python train.py --n_layer=8 --optimizer="muon_variant" --decay_shape="linear"
Each number is 500 + 40 x the weight over its row's rms, rounded and kept within 0 to 999. Layers, rows and columns count from 0. Numbers have three digits each. The size before them is the row's rms in percent of the matrix's.

# layer 5 attention query, 128x320, rms 0.0785, rows 65-127, columns 240-319
104:462504470488440469470511520480547532443526458522507471463528560485560441471477510514569515499495522470434525483546539535552453453517485462503465472558505572496498524549439438513460538491524538498457525526507528500537499498472485521564537487
089:535369498521521497492504447508471547510522457424550514546498548479453595459467559524544535546524475416523503518475420579533538551464486523431508467466495480439467527478507480480483430486529579490462559463411549500531508495502482515455491531
098:546482495544515541466504536443502504496537488473529510498522524418531503528522499540501519509545559496456454458485474527519459497594489411440524527475623580477471453460474482495477508516522483496460512476533430493491417526541451567521463491
093:484564536417572464511471509508536441491488500490563529520499425477464584478439512532485550412502587539466411518510486442503467438550514495476472468525511546553471506533468500523441525526434507462538494546466513431485561562476476543490556531
093:477496428540479527573474557518497484461490449481549473571561526536487466463491485459473499518549456551527530494508515458524503517475544514600484478508495481487470487532470503448493465509516516405561412574476551496481439520454436486521461526
096:497545574508476407558509472565424523519565448514512483520439523513499498537557494504610522456471511532550397502448508525515494462479561532514423538525461503488522491518460453612519474456510500443452545607475498537572485531493445496439513512
099:509549525417549543539539531517552451541508518515470509447489532443479470503510485488450550564569517518476528475449492443548477472487474564519468498553537418505507481470519523489456636461479545481507485557528473532458468514492559495543556472
094:513490525494477502485594444502449477467535516443459490442539564546523467496479462497579448496465548454438499483558530538520600543478590578498489538499447548459577535468511504481583539507563566513471496438452515476478498485496530412534451456
094:425492540532489534423498521397475460482433440498492536542539554556505513406548537504482523451451551532474519582545477515491444508495518439443501444464513599573497575488461495513484515486538491540528491480529517458477461477477466537516555439
102:521546469561528554522415493436497491466474467489472439576501519494475482501482507493458503531454491531519498478510469511534565448537507573507452501458449382486503466438483457490510532555485531488481521477549477502515461572454455467454551485
104:540600448472505515490554523434532431520448487457511411495512534543507470508500466482503564464510581498502499477453445472482474491512443417503511518534464498526471485500503453478515577515497478520496505480487521483572458530482545500539465544
098:482447454501498575441514493549487536475513532474471455436458476523542423588557524520500538504417505437507533559503466475477507470562460609540532526566509482516468459531479490555495436498461477473497468532553514423504583486514559496504470404
090:561512508487487500506488480481474456524577514543553501516466449470494542460524493447533528456481467519421505504549554511538515545478515509527577520438510524493494487469438504503546577555499546474578520489473489493456485514543513611451537418
105:521474483521553453520519452532555556434512500484461498535552540438470538479468469395529478467461508413517535520495575447536552554422577567442545473494482476470466500469523516496472502529456451495523512459498488482505507513451458508495481449
110:497483465428473499492605530524511528455435504535461541447442522523544524463519466477587509502524579431456499478561482473355612418551519507569512521507479516544525525562534567477455450500472436545522461553451476488421494487463546514529537482
098:527449531560483521503518456534501435437521500537539550444530544563466554525521491521441497510576475456495454511485483519467505478475531458471456479455498561522523479599534485481501532485517473504532540441444468474448414514349544516554529499
101:565472431506483486534461482460500539454521512393571441561550506498531472496467495470493543443524466486487459475498462481489581491506494466513553483466515477510505581507479550519536504574549501489540525536488517499489451472497452447499458562
091:457453531491459455500496547539519536551485484446525544524476531479454460454522478511500491447474472515526535518593498527439555473473535425454505471480502490526528552559534500423427498557524513543484476462475483502545519499504517550506562534
095:484495470421473478510534477484506504488453579450519588530443550481465482495571465562492473473446508460456489533493502506496432504538518526499524499509531491571499500511503547509508556498471516467548522504512555497554501462566463511505494485
101:530477459473496562471493481462466545442522568487419519496393536488545514490503475520588475475492454493561510511523536470488508430569491457566543524481557429575449537512502476505520495528508548513566528512506502505430441497490475502555497531
099:528535500445561522420473530486476466419558514533463396538487562470532456511479502484500512436479465519511540503444611475518513446448484496451515452560445474482536485523518517489501527537481439509456453502468496506571498485532481503525503487
098:571492465448463543559452433499520503494492399469517518534568465531527505557506501525490492447502517466507507539438513471529513506525556521425470578488492500441498435467536512527482477488505533535495563484511517530470445528534511566484487511
094:524503531543544462497500468460583461440433606430434398515529491435549539458504510507564515489500478608485486495503506451510549504503460472488546593436480489440489559515519527549540498468465529571544511471479485513542530482482545496488521434
098:491514512502443460503507429480501498500522563456490423522491447423521517552452559494481506514533493493469567500463506514551559520495476474555459492532440500510453555482452500503564456547526476607445468437517526496505493492444445457444538482
098:510540486583426530451512470510493463480495440522525469524450469504493503553514451483583523509485539484446455483534489498429503453536487445516443438540478544541482590489487493522435463550452520516490540604499530440530499567571412498524506499
098:526435529488457486558550490517522486457352503590485466406491502477589495529472489514545453539464561497520545478475542468564493494507472603482450500487481530467514445550488538557426454480418435497494467446531419509519504491539553523451502482
097:480475488463479395494514434469489484563513537584506455522434531535451525538514535504495542553559513435535521541572488471452451503533516528562520590459526450558481467520448487490435470501497471478534442500485484523488535522523556441471536545
109:510481522609505483509512516583443455545475403492466464498499581525430518552499476570455540536519489590450547522485456515481459537453450525529471464548484531473501525525512484535454486404508445493487435480572493490531491473451536492548414512
099:493508445496496528517491465500433485474583535503518517550481458478462526509508450519470576429531516526502414455480496512499535580451565465540503442443572479427561525486551490476556506478465539464539516526541520465511472527503535500486503556
099:422572431488498457423491494439504501434457528470611491468488438459510505567493441457483597458531488492553584518503527506554567531455546411485442531493505487496507586501574515513517465479460467439533573431478458535522537523482533531428476491
098:434471523505493486498498506499533496440499482506495526521538467488515483528463469506457448465562486539481507520541473532495486513414427535504466452575533492474453470477530440449538561478492534561571464484447503567475525447473464518499472529
101:533480476409532517578518541545408538552577495500490524486488479457482502564492520421435498483439573482534523503565509476521517506559553494465512546423472535436464498542530564523487506540498541527572485467467452527587509416473543503543541558
096:513510500443511566543430526480539508559561467436504415502473592472433464537517469443512468537521478502433499458513440536508470454524512505426551600407472427460464512514482501489542443525518469463499491538435471500477477471502534422467479570
102:416482492463485464584520546483443509538538549536535445527559473523473533532497488478518499494464470486519490467466442516476504457478456529463407443491523512506507480526487500487562531532478500512516471470508506458447505530443498487550531497
100:411545529501527507530461429539536468542551481446458547447530489428488540483490553491569535475415520482512496481513471482477524514423448493525429527492444468507466505499504467500533523580435520527510518497467553525516572453464530509445519489
096:509471397504489547527500504565477488483480499452441479410477462490459482419470396524413511533493484602478465546469485502465416503550515529428517502477504481477513529531479494491552519542479461522525507485540514531517503484422490498516521496
098:459491488511489447470560481463526488430506466462495437520523490540519540562498505517452494440433470465482414467476494505526463511512530472554546500484540576495527471456586428510458563459555490545505558414451485541432511526487444520419521477
103:463458484485455511513556506491519511528504489459432527541443430484467464489515556501461491478551447498471504451480505469476568519516514531533437420559459464540464577500486495598514527503466486470510473511452477548490493492444526459491483447
095:462509397492580490543477537444500468478511519450536459518472492476561495413525447511514506510519465500527497465488532582572486453553503479487488484536490531527588493498527454487460429426568527552537462545488525462517473526477471534534439505
103:491503474454497580507477448502496531427490426459505430564498532518494476491556594497420513525506457465538525492508563502501448489479466521440520533483512513451495523507419503510475497499515476468493537549555515529547470528548396492499438542
100:443473555494506561521481446553509459506466512437459419504484536447442512531493593550482430480529470510489457446459478492511530451513514362490444545540422477531544544446483487516526564445516507457573512492523509534515489478548523496582500482
095:591494478491503510530458529529471525495515567467506463488471551488567544521491535454450573403569453451438495498505484493554533550510507546476422469509449519471520515500473566470497486520516539491507543431471534478490490474479449504451498479
092:524424469434471526563514498491489471457554519453480488497509541471516544524481459446520433489559489487559528484452528506456600542512447500469600486516476446483493457506455507391473473452548520542511555501496507464459459546526460560487527431
097:474512491527528493498476508567430455510599551515435425557571508574485476562526528482492468495498440441498407449422466501494469494512506519446450500458582443527522553531513570495477460506504504486502513545485491540524455518481479450546460526
094:474504513472517488530483550533521524547557537555575500502454464498463400427554507537515476498550550497477459477491445509412528416517521526528503493450473498447534431490511495473392487471470572507560518469499496492449532534497499543452519490
100:502438491546489514512452494576540477537452509480530525482539556481491468561517506517511410507441514449520539419462490498534523499452420521494545465551488505504518467453480485480514425513586551540494472465525426493531608531556560531576504532
100:447502577467489471523508480471512584482498481533457502529495504504523485461586506524546464416506540547511541526506510483497471479528505466491515480536544525495517483397478482559539487555596451515458489422508512495518527468394484460502525418
101:605548544488564470508630486486509501468527495540492467581459497494528421478466483507456457554492503439487488475492452513523456527570532530518482460516536505514483487605498446469484520445477519538467516537471527528405482482504466458544474541
094:519479467412452552449494478441540472499492442531523521497482446569525499571458447522513546511498488490511467524533568468530507478417469443488554527501462476477471530513454535492502492493493519515582472495463517490499525549505530492550456469
094:549481527491567477444509427587501441507497527513491470528518467531494498562498483525501507521432582484470564574517517477476528359553522468488429486465525450530556445532569445532482458573488517483532434537477489587460518537569465472518474548
094:486551516487555517476501468499481454540485532464458502457436476464487545426517504534458463478461453525484495434494515472501463458526528466506456438474510503536440496494566438397509446514478528505580496518488464510533486530519507471555518471
104:504539459519436525481507464545543494552453552482506498450493514539577580578508391496523452528531462533455457405554515466514503534556476519459525497497525505516557477442542472460487452554497501520501521485459492474506482514453459527557491431
099:568548479530495485544475497521477502515494440561511464451537548486477488524475507434433528526482488464505555433521461542529543457530441478542541504465605487558488588524500470505498583497532543481534514483482506377559481486498527480499493457
098:585564437514466506528497445453480527448511548485473522556485543535461517534531472449497510521557548464480449462475545474514525501502425528506490546526496456491505475553472490590481503412498526561504494536514468485516476443462531449470447486
105:469472482487489566478474491549495543481518442566531452436504480520522460541514420433455480446564526508469554512500525484552453502458515490429487437512464465478548435476468485529461559395478476507509558473524408481487518471435539493586418528
098:476467586443447526503524506493528498459501493528596514521532449502479481547518498448514511466493489555495488504461503453519519505557488462531531464521540579512573566515454498524489495569486506407510413523440495453494540521518476471479506550
103:458496453528414486482552444583544464491513512539477536452491508515525524487524408527480524491448472472550576456582513465475519506496569496450513554540513462458455491451515549551584477490489514493466559442531524453534452453505511472500501460
109:557517497516510494563551431522467535519534522367559438533526489569520465534454545484475484517529476414495456486534571546514509484520506548487501469466503491513568529485496583519508503517515518434465532436489452487497489452518547488460461504
098:485523516507481503410498513505535546588458519506466481571511529485564485497534428481476554475438450455538473481563524488501531547469505513560539565507437439488428567436589501481531502507511445476490464539439563458559504479512506511507456421
100:543533446415522473493509571569521481470489567528454487548555495457512466591519459598493469512539533521469521448551476527501536513497494445471493581432454492523476499441540516521484473503470474553537548495497489497545452514484433499464495501
102:465461512524530476506543525592468532504480566551578532567450483577470474553468529495468490551484527486427523466429506502515450484501490534493496443555496466401532405491476498564446462491421522476499515394526465536435538518498560552487537421
104:479512510476505479496502541507490535513401440519505578510502522465519489455448457567555583592528481608543496546499521464492419453470523527489539519514523565508538512506495507502466511473518494500502523497494580473499567497556529485506564425
100:508462474444501511469475473462540492526554478450463548468507449549431519580548544500546468547486497506511516439454491469499512494488532408440475561539483465471557583479500449451498504484518418506513500522487444547510484557535470435510501535
# layer 5 attention key, 128x320, rms 0.081, rows 65-127, columns 240-319
099:470481488607472569506493538464459531444559452546481485412530578546436484513537471498552509457478468442446456453485504509491456540515551492523464468525519558537537516559474492490565516499503549433548546554501520423496522525494489437481509506
088:543466534478472538518554487521473529465532540491580501482509485464545559508550574505503503449474476404452566516535469504532476514493533498495570551526519506514454603542587457539488476496511544623484563500473529468517545467566479495528433534
092:530479505550483471511538478486429475518552533485616488461456527480499470461495445529456509525556540459493510528481528519490421480517521443585488492547552546473518445474450504498494533484524465500417500515496473569511443492468514531461498526
090:525548573404513502530423476486516465444545511467568545475501426515443554539479523599520570492510503456566575516515576470490510460457511510503439431529477515483529474457479475528419531516474560408592477579531423524448505532500500518509513487
089:547504541480473501508436502516523517432521559463499413576504413430497460507477475485420476526512422522520446499524440460496445470485536518591453461552549470492488526487439459513465424468505487457530504525542579473568478529510467512520503534
089:528553489602461454504490439585500557529607597500476438518552580516493551539473453494574521506496530560499465536458572557562554503502529485541477493461469500533504542508402486589470520443538515421431532596470530488454545482515459504459500497
098:495500492486509620538561532468518465479507480474468526454527526357489456452485474583509540522543541512616490510467500552477475547501512510474442503560498509454478477533531461523447574427428472521493561549526499484424471523450544568487486522
094:509565529535429461489541542434447538550505521386477537423477517552558437530512441449499503454459541489464482508571501529530546504519539555501478541459489498529486522485513470424511442487482556547462463420453531473590484516497446472496481523
091:388524430534506491513478509480478501513507548507452410459507526542515465520543553541520512441516460471482502490532480507491487476531503455492447536496515533531500513463493436517498517511463484501507469444472489476469488426453407561603493446
092:413449510499508588468525540495577622461462445514522456513541523411511473466497521428470550555515468495481514495471534489450565514539569552525468536406471492447539469464519474506449431507503557494465516492474504500474572543403466501504553505
097:486541467500499545579537454483481484514584468450488422522466478519461517480528468501507511457483509457494485520486479495515452505471564527554479565505526494490490537493557451464522558518464542534463444518510503518467479510429569558447445546
098:466466451434457475486510544449440528480519505439496516465469531491453530491574510462521507536506497394494544558510530502467529501475502554487586499533551518486442467449450462491529460534445529525468521532497507511486516478472528406504488451
091:534443533466554586448527495516451509428543497500526479537462494538476523493523514474497520561555456486460519528563509531511443496476515449500480507457469617482568489457498467454505496477485550535541522452446521454466463530519451482474518567
097:526526579482480480474543500484522525482498486512453529517506572445468522434509480435540515531388512445449525538573475425445435498484530472475498497495499537455476505467551506491463475448480416540503512505460500427508518501478415496456463447
104:530436527531514550490509511602509552494476428521497511460519525572508527424578419555497466511517539492513428502494541478469566405593524451509438533475509483500562514459570520482460469505456482533503458558467475518362491482496610491515463460
097:523489473561512506455527455470471474477532508486561580450455496537504536473559477533474514511487452497495513562479535461432491493534524491492428420517422500512516483505544429492459407516510493453562520474512429490432460484492436551476485473
096:532414473488500480506455438518448586453531386531503502568580535534509436475476494469464479490467489454543457455461522476511504503564523411522526598503569510499502537555438542449547441508536529457551517579548487533540502426520453521445475584
087:492477514501485495544479511560532493540511469472489436446508536439519492537508507506543465482427485499541541459516521495530480442457530515519455517519439502512462432527530512409505604520488489512526480513509434481517490489520496513521526545
095:491456502509468454511503505531446492563497523491501482474491452484486527526526445461557549485503519499486552528509486486471477592505506462553484519483520560541498501531530584454542505549496479507572495592405498500467462501537548447506459509
096:505511483437464473451546479458479537449568484523498531554467490519571549454491515487480494543464456524499504546507494458525459442535534477468489430439564488551436553529414507509537493448514493512607566533475558493429503456514468533562513508
097:519499491532546496415475505447473500425514497489513468513549488446494501501499433428483525495479493551535544500470547486498520586499500543468523452426536562446515443505490485472492472490502467520504520514444530510514489515539508496573539520
093:532548556477500489539499470461446497506517442416490531460496558507526506493488482536535456461543455458432504526546477456506529519575471562506559505491481557459499391531569497485532506510491508426521496476514483572473429504418455443456542552
092:526511488476509440503509481521549538471444473432452443460515508410481548473441493547562504541471470537514515505512546572489590580478490513470558561451460453458482555539541524482544512524510461533542481551504491474516487438514576517520477450
097:508499538460445518503526472497476483479508488481484414584502519478525555525509575462485451468454553522465522440520554533540472508487467525579472495471487541513433473500479523437474546565509493516499512504557486455504510499586414474488517472
097:493521505571479559487553499481547541509513505448503493536505521564485539537533521461491474486517578469559478462474473472428537499505459486583509509478520537490511543469385462579498458522534535439522498487435556505498507555499490456483487475
097:519438491490460435519487543478620480498522546507567446444540480541549438459549485500501464509517494492501518491496462499515521466469533579505513514508463540480441501502586489503447430478479578566527497506456594479454514461447561513426452421
092:557554502476455549497574446505508564558502452513569486587497454549515478547455525446479516518509479415498482502502461460433542520556513549469471462461510462553526489546464458460495499510473516460493514516556493495434476494508516444419574470
104:538507520609500532570459538500427481538503479513506493514428554484461458487471506543472561468577557536488462571493494527533547530492496465498490414547429423458464512484551474570501509463504459507532478536598448432537473464455539504499482520
095:453593519532568542492493459462506510533535532474422445486521487458556549534553524449491564545400428556480533446528493531513489474470495488497501502504569431558516559430487485452537465498481537447473492548528494521563480570491477488505538561
099:467539472548471490454550489503517453486528573500495546480514490526508558538490495501565487471460489490422541480533493558483541448419541535526474506510565532504499507459592470475472411473509501445470488508519448503503509494495534496490531488
094:464488477473558531451359478482576432481452486484569543532516453460538475576513478490449452472532457550451524507491490447543485540467485457453493590499455549513515452472537488401515542422536478528546469509594444514540456465478481519509550553
099:464534527369556479470429588571457545569512528517500503438567479469434500514431528442476471473433581494516537423566535478487573486526510543509505450426516506519472523562435538459551511532507524541625464511438419477542498531515497470466552576
094:543477541535551565567495480500556488538488439516508473456518501501458496558515535467465532584510494393492541445498512537501491497491524487500523522446455545432491508436452498537459486508471539491529505438481495567459524471486536427494568543
097:441501486494452464584455539496488545506506516515480491494554486522527501552488490516428457483483471527465469482521483504507501516449500507429482430517502512505555480442482442476534463523563513513539544521510494486449477495477485518494447487
097:450536555521567482529453491422546436546497533524545461497534535507471550537508491473513577467423596552501453535510502514592436471450470437481527565480515449539528499433572548466475518545483579485445453526452518552450518511498450465531482485
095:493507489434490535530499502520474486427525535499564456426478452496469516511523457419412535500534511514476551573491450477439455488522516520480520483532485522491551524540490533476503523562461462492518540511500582506502510487509486509514508493
095:455536517520477520467513463482603559477467499463490545505548488487601474472507515580586545488495542472436448481495473410498479465497538384561545484473473532497532437476431476494497518451529522577510449474494511535478516528521477551479554476
098:402521503469526520535506481457480516461537469496510473478452501479549497503533486449513453528554471533551521457482490451588559499553472462504497495637515529519478497516519528518435480466526480478499520492526476524473557527464518435526551468
096:472445448464537496520443522410509471517497549506432481463460484463511553486515474529508465498541538531520478497532572550500523482552532398488467521577468521481587519520507512484496466386560532557465486548488578500492484543453505442518478506
093:505518537490511490491462571484470493508433494523500506458534513492475475465581554459497533595510509482545533456518479450472454551429483486495462508551496532554542538485432466542471455548557479417534447489516502495566481481560448498501451514
095:450498551513542503559524527584489495479593506431475463466559602442512525575520616470536460455488471465457490421462405466505487458595504505485422562441464528555546438451507509531474515480540475460518470485505459495503548395509392488488497530
095:508592511480448485500498507463463472525502494530529487502487606444469462474519430408523463455519478542497531530469504502487524477484556482497427484496496509478527529528498487428472459520524599524481575510458488432500507487511508506539468558
094:488479567534494553578469503535521536548435449482462515533494460448478579455447445425472423545567525523461510436503521513555565500580489459494546471512533509465537460485460503435501472406454516508499523504464483488492554540517456554565553437
097:467504474458545494548454455516497522497540433508491525467450508492548469543456410477497473516555547427510505543463547472475469495478554608491499436456532450546470544439450602407453534510546484465495502515506519533484470568480504524450465459
088:483499510474470471494528542486490519479550472458545455576450470482512521500506451527450470483490561452499499439518469524474544487576574526475497483515466497489546482493561395487461533499461493479528542485509495434514478564455484473475510495
095:472502532551432594516481575530545463517511367534508507454498462486420466575514444538480487515491478437521500495564516495482509529441409537517497520521517461511566544495542468519489481501584538536533509534527502508528533461559504505536493544
098:476524525512499479498505449531504518512477474589544520466491517542475529591486500540559484467497483549548561486540455449413530501434468509465527462507533507501502557422522491504514517507463409562451518432490500543482519489469505463522466384
097:514563513478459555489618566487463511556465510531447496429470501470572477406424486519549517521570534493490504463450494500529521531538500484466473460567536516482469472519486526512506529511534443515515468518511486564428462504508461488544411502
090:483482450428479471429441455448462505483551496428519499478495456522517530559453505570476475530448438518573531507462527466458496437474488511457532484478492554532501552455502477545502433491496457495582500554462569454516499489506504512455440442
093:526496457463574395498516473520570534642469451542480458521443524490506493445527547457522510455473499475579450582444532508529481527504525505549383484453534446485507552492491504564526528533450436445489501498415563616540465538510499505453538561
093:490614470460497506536499470545525506451480523502479521530465495437426512495514463539478431505493442498542445494571476496510452502531503425467455558459517493539503484531588527420491449475467485530572512496550547548521485563522612513563490454
097:581475455477469534486478452469528522507494501501448520509477512458436510538518460465563495550467489502566424437577435475451520510582504498499528525502467574504497500490512519425565458530533486522487591500501478515473459550463462487503417476
095:538550506490538470530521479487495521495465461471538508521546507478489509476498531465552467511515442405458532485514526578502573473548485440595427489451531451593448560497424524531462533489490485551544485517530508493545496469537485485472524472
100:537542526506500455522520442502526560493517500504542476458528574588531561553580453404530515581506496454400423570512499511491502523485535625534567451528541490513560498498485466494433426421505515602541515520559460495468493521488526487420455494
104:457472467465468517480544480526506473467511510472455589410571458525591530597464445440502517486553434521483502512534457535455499487500501427488515457511490551550540529492508476536436527373509516553438484481464470547469521553545560541570426538
096:496495520465410471550432500494483493521464455504614485467533513525459506510441557489438499499424566562460518500428503491491494489553537490538442497463441548453542509529452506589486484602441468525508442463531438465519526507507582443507548472
096:476486470494438408467553484504541487413404620449461499495488484485502502534521444491529491491471493526457525452524486524500474518516547524474550513508491490489459523504512579582535468547507510501503518450446444429509483538504560426481515487
099:475501470443559486541529405465502564507511506482500442485533497554532488434480518461522468536573528517489507514442527454505561445499497502461513482462550466533536488494462536529491610568573522457478480473536504528471592557629503502433524540
096:461546536571430496517576492495457595447464545486468488498537596493524513538558458475520451527458474520496535436593479535497493540464480592462520511440508438493507468464497503557505503476512510495524515505463520481506468512495487526540528428
100:535549486455491453485566502553478506457431491495474484581526467481592476511553461518484462498499547519504499437550477457493464506508531537553508550434517558473515450441537488469507519468525521550450527504546437545467493542577496545471453431
093:496534475514496467492442585486540502502554505544547543505461470581566507543467455545446511477482444477493558545502502471468490532552509494505522459489516493463510448477533459585493518475445516511492523511538518498421517489451466547510441486
098:521556493454513462460469604555479552463502491469509502497442494507522481535445484597483529489487485563486485507521481518475467417437451560470525542522431518448457542504503439478466523522453499511453501539458619522494474490439536484476497430
098:500480498464526497523565498534484396476521506510489442512473466493441508480508499478536482516487476464477534490493450470465470459522433470478535573469477550509512500490464472499498482490601484452445455473458548532519581531510485506534471593
# layer 5 attention value, 128x320, rms 0.0809, rows 64-87, columns 240-319
079:520526599504510473518575568483509518503520529479531582526523499549462556479509410470452489509532507535573520494507417505508546524525460522545579502466508457532492528499494470474463513524454491510433509441513517487439447476488539572504505468
076:519493495523428507530572525451482500510543523409535444542468434432479565508479487532536470543508518469453510482478508459482480602519550573599572542448491442525505510523477490499497504476436498468550464534439570482418486562535536458480503502
077:461503531541514591537468524507502493567410522465483498500577501485470563500474474465428568491504452459474567545516502437426490512568449546492511537514531479504449445445456503561516490471504489515466448475483482481502490574487564450532561525
079:526462546502483556458416522536535491436489521603548518507501466434550439525491435524490490481406491474462581510550472476445490502482558457595513493474492503506412499505520564505493520474514473513453538491623471493477525483503532488472491456
079:557541553450475504514547451406497498525530520479525527512520426481438473449560522582535451479564405492488523493476511476511519533506521555467572545523522490489456489494457484500592450577529522487541519532487572559538518439442529542426519496
079:528521469494453550509468484502430528500443487555455544507556472473498516476555480600452566519516511448509519497467563530504487524539511588474470545560538517536399481503464515490502434507506539500555395480513526489399507537516527501418519489
076:566447557504516490468548539502551531507497559618454463524466482484563458557550413455504464470457526505528565541531547497529488414550588514539537505490547460494568492524471451443445497455452521428538482439471468483555510505507482464514516539
079:467518462498541490545533560479529517480511505456613501515429524524479501471480522523514516521524503533492541524518462420441475497567452541527515518470453522570505517482525425463448488492465599521517488512516431472504417507554487489497520483
075:524464470562518503520507489551456527500584527529510480537496531544524451438498542473453503433454501451481458509439537488544440501532476477463606510507442503560469499537504550497505543464561498561534448413465466503475461491485523563502499484
077:491464443428549459447607521521507608465455539561512500524505469508495457498463545487512535444578542526455507485500520534427488473522448541488398462491517533479578489538532515480550550491534462449515500496481501495515553465502579546489451489
076:458520527527532463455508486524506533547402520490489547473507505493529523507602490530577490514526543434517536503563483515583512515447506455491478531464485542539550492548496473494562465510548550490464571479530512498481533549488470524490515519
080:481534471460507444515487527489439453485498575472426455500558461530510520514484517458562496415551543579494486456486506494488604522495518511546498492495492522489515418514535462529440485510491464545524548509498433588518471548475480553478528527
077:562514394484543519509465505511574486491492534448502494491476445464435556534523470555504496474527472507451507515489578479462489494459500551507561475459576452524524546462513454477530440501409572478471511466542526494492498445480483539532508496
078:493455527419572525509520529515528472479465474514587465534532448519467435605528487504440507541389580494501519481551493447421551433490510546440496504536452537539576537528423438502452575549539480452498545568547496477460485500480425477484509493
078:565448531508543533457451500441503542582512577477420549523454529495486456518455555571568478472501473495474496509561512484425494517538487521473513499453485556507497507503548497571482457518509499484443542453470499439533439520589479493469484536
079:571489533491484497502456520428587489498476468485421478507588513496549514482474493440482453554494475467535541485479554450437453460483561500549465532440487505501529460475452465483543521600483518501531503529458468494466467564563514554543464544
074:478446512461486537541542615487518528496505477466443455509532508548520473520573498513500493475486388521522476487499474470551503455505473532494480513487467498511527442535541540532470496508457457491464478461478482441488546549532569453436496483
072:501551476552448582528550499423543468562462433488578508519511476496461452527463446470499424532524443480452454486472584543492503510465459471447449444445444534415466502488488535498547508547452498509529489545511492516523573520512531549467502544
079:521490500445469506484504482405520524478475480407490552542540514525500482473450466509542526524539466514561499499577507528480475544501559519498485455458462469433465506468490495520426522440468523519566544515524568505491515521512503502536474510
074:493514482525528558559516506497498466571492506538511535447456488494529499553494516529435521547565482537435466550494477486518460568503509470565469505572524443490451520467516555495517501544508520507488495497432561480517537491550527573556593460
082:470455521497430456533516544419494518513488494444446506511537416532467491548552525554605500460468501466513567447450497483453575466456531553485484501486515474525484505459535502508447526516557538469533481468432418525484460486482513521574476443
075:498464509472593490545512510442448525514458493550568549509472590508480574489529521476503536535512479499587472526528532462459506513542480412480493515524512557532526404518524512506553531390434507525465525500461570496471556461462560469488498560
075:511434444541518546540524509560548497470482451454513540461560549558463450521464460474448490519537468502584503492479493558472449444486479454504480532526492484505470525576456445469495577480499465532507526508528515432509515539498453581505494499
077:505476506465471498497511512467488542466513462486487544571469567459506550535538586489531513475492527425543538524443530452531503493477518423467533484517538491500487536537540428506514533520553536491448486452534443453495477475615527502477556564
# layer 5 attention output (transposed), 128x320, rms 0.172, rows 64-86, columns 240-319
079:442443495470555437504468468555459505548526577457520529523551500495473511441460508506511461534491508492504455527537522447509485404508499517451496559508574489482555501556463570502471477478486471526523480525530460487590499500467507462511540478
075:483527470463552566480451437472480533454497480533552526469486472504448515464533589540475503455514465459533491464510563534478508497396537470435463529540474507466488434479524501534525476530523495417524481440470481472581542527509478561471489574
077:450519529462469463399446479544523578506541432495599439543512528567516512527465553538516464412499488462525527483479490488522496481490526414548393547467503436569482534497556446529470459468553457464542508512489538540534488492488423558481471504
081:499551463512574571529443464444484504465588466479464501541476507535510530527493534446552486500449508495537463560435551517552460513442511508433537478386528576508551514426489436502450560454490527521535502558469538456534512503556480532525465567
084:475548523407451465534541532543522407519539528529525467532479447498482566496435534487470541526558590454469547439453531505477470427481480482496469474491522519497603544517448523466437486509416430519500479510448544454520513448529543489508505510
080:504519523500574499460460482473457442500493455491561438443531469506430564535389541459465478513608563522475557555489408511457454435480505435444572494492506475541553507471542495441512473482484513428517535513511450472552510473523462485481499506
077:511560412537518490541429511474443443611490503442512455480510470485534485461503492501443535506509485535510506467532516608527531540485443495501516492455512502462503460500536462404508491510491529537457476555513530449494506510446535514537497486
078:508516470455501466525456485636460471491495490484450484583473462464475488532490499453479544510484426466519508470494489468539503482497547494522496465515514445443487555551470554589552501424460447449441536465510534508490474551538512465451490441
077:506498438445462505523529469483463456490457502465494554442491518578491538527493530510479558513502523550505559509536431493489507417515464486515399501544492530509473546534551544477461496549481545441568561507472444514522532495557555476536482530
078:568508487509422519543537543530403431530488540488473462484564536523481464521445415454482507459410462473489496472444453483491547620505489507465564419467451565482520474505450501544526581559491570528524495531475458526538490469558487521539530535
077:464515495455519482491466529479501477432514516522588498522494469471491432518495532523457426495470503558515507557467486515474542557523492543438489497509603470520446436510556467540477512559457514483530494559540542548454550481558509531483512491
077:505461563550443503565603511489554552535539545593567517494531506425509519513513487544474462548521382540472502529517454592480474475521564565455498459476485444515532506503471486533484542488505496529471543485505486462477497463473528475516530479
077:517518563505442479451535429472467472531555496513475546556472559624480473586503512486517475524474512423463480494516520551480571536532555461476605500484489443475448473461485574569573395484470446465477459469495468452565508574511543462447486482
082:538544475516465463419524503507477527564545471491517517445450555528563518475524563533488568501517402537538442466477520520527473528467501527522474509438605500473452474519508533503549430434506515476476522476531474555486460519463606491514538559
078:399602452483500445482431560544559478442444477509481479506555433515482530478481516474423446530509497508436470540525491456568509545503493535491492520584432425516435542503498539480507473445511575502611474500528469516510494528430466479601473425
081:493493524555520428545466410508495561472518456476553514501490556448462438570583484465466522472446500520468495528553505494586526542521427515507505439533507509570439588498496489589510548482535483473449504476530507509464490485487491449523469568
075:519511493444515553504566526485470565533508523494536489438449511514466507502488519500467479512470459414549487501491589507562446545486565514522478442563505563522474482583446458519479500431503525510542474546503467530552436525495463544564514465
072:519532561423564507532488497469528518473468443544450459502456468476462534405529537594548556520501500547484472509482486462505488475466483475562448501509488490522494528503538446532454515433478495533480489538582497414427487435506483494475516526
083:418507517592497467544534532517463538516542566535462515519479537476491510509452486490525555497529509552501393481457502441525524500474470501473528444583528490552530496505502511512540473543500505500483480510500450475554445487468465498522538414
082:409524534427446491404485526550532570477549449442524505481556540446504517567518418470465495456454528475541586501527494450577539469463464496471557521434517499503497544523462527537510459452509509466467468538525525507535452455519428509505454536
084:566530499484540508468516490537480494419482472475542513441438617452522555549456483483447509584534502410510542566548499526505451520540540582451472482470533532534484518619578478546499454552420459555504516537539524494409462434498541534421510554
075:503498564445517474467428488573472504550524481483456512511514447463400503463497511521456508522511491542382594433492486440520444518447446457517556517541554521499521565457396581519460477520504465493544487513553472546548484543534432589501488509
077:483489498459450425449458557472492497509432584558509445542506504479521566579530466497517477502486479488535525559509551516494460537518513565483492532531501547501467459451571488496476469536521519516440445513540549544547530449450507453463498452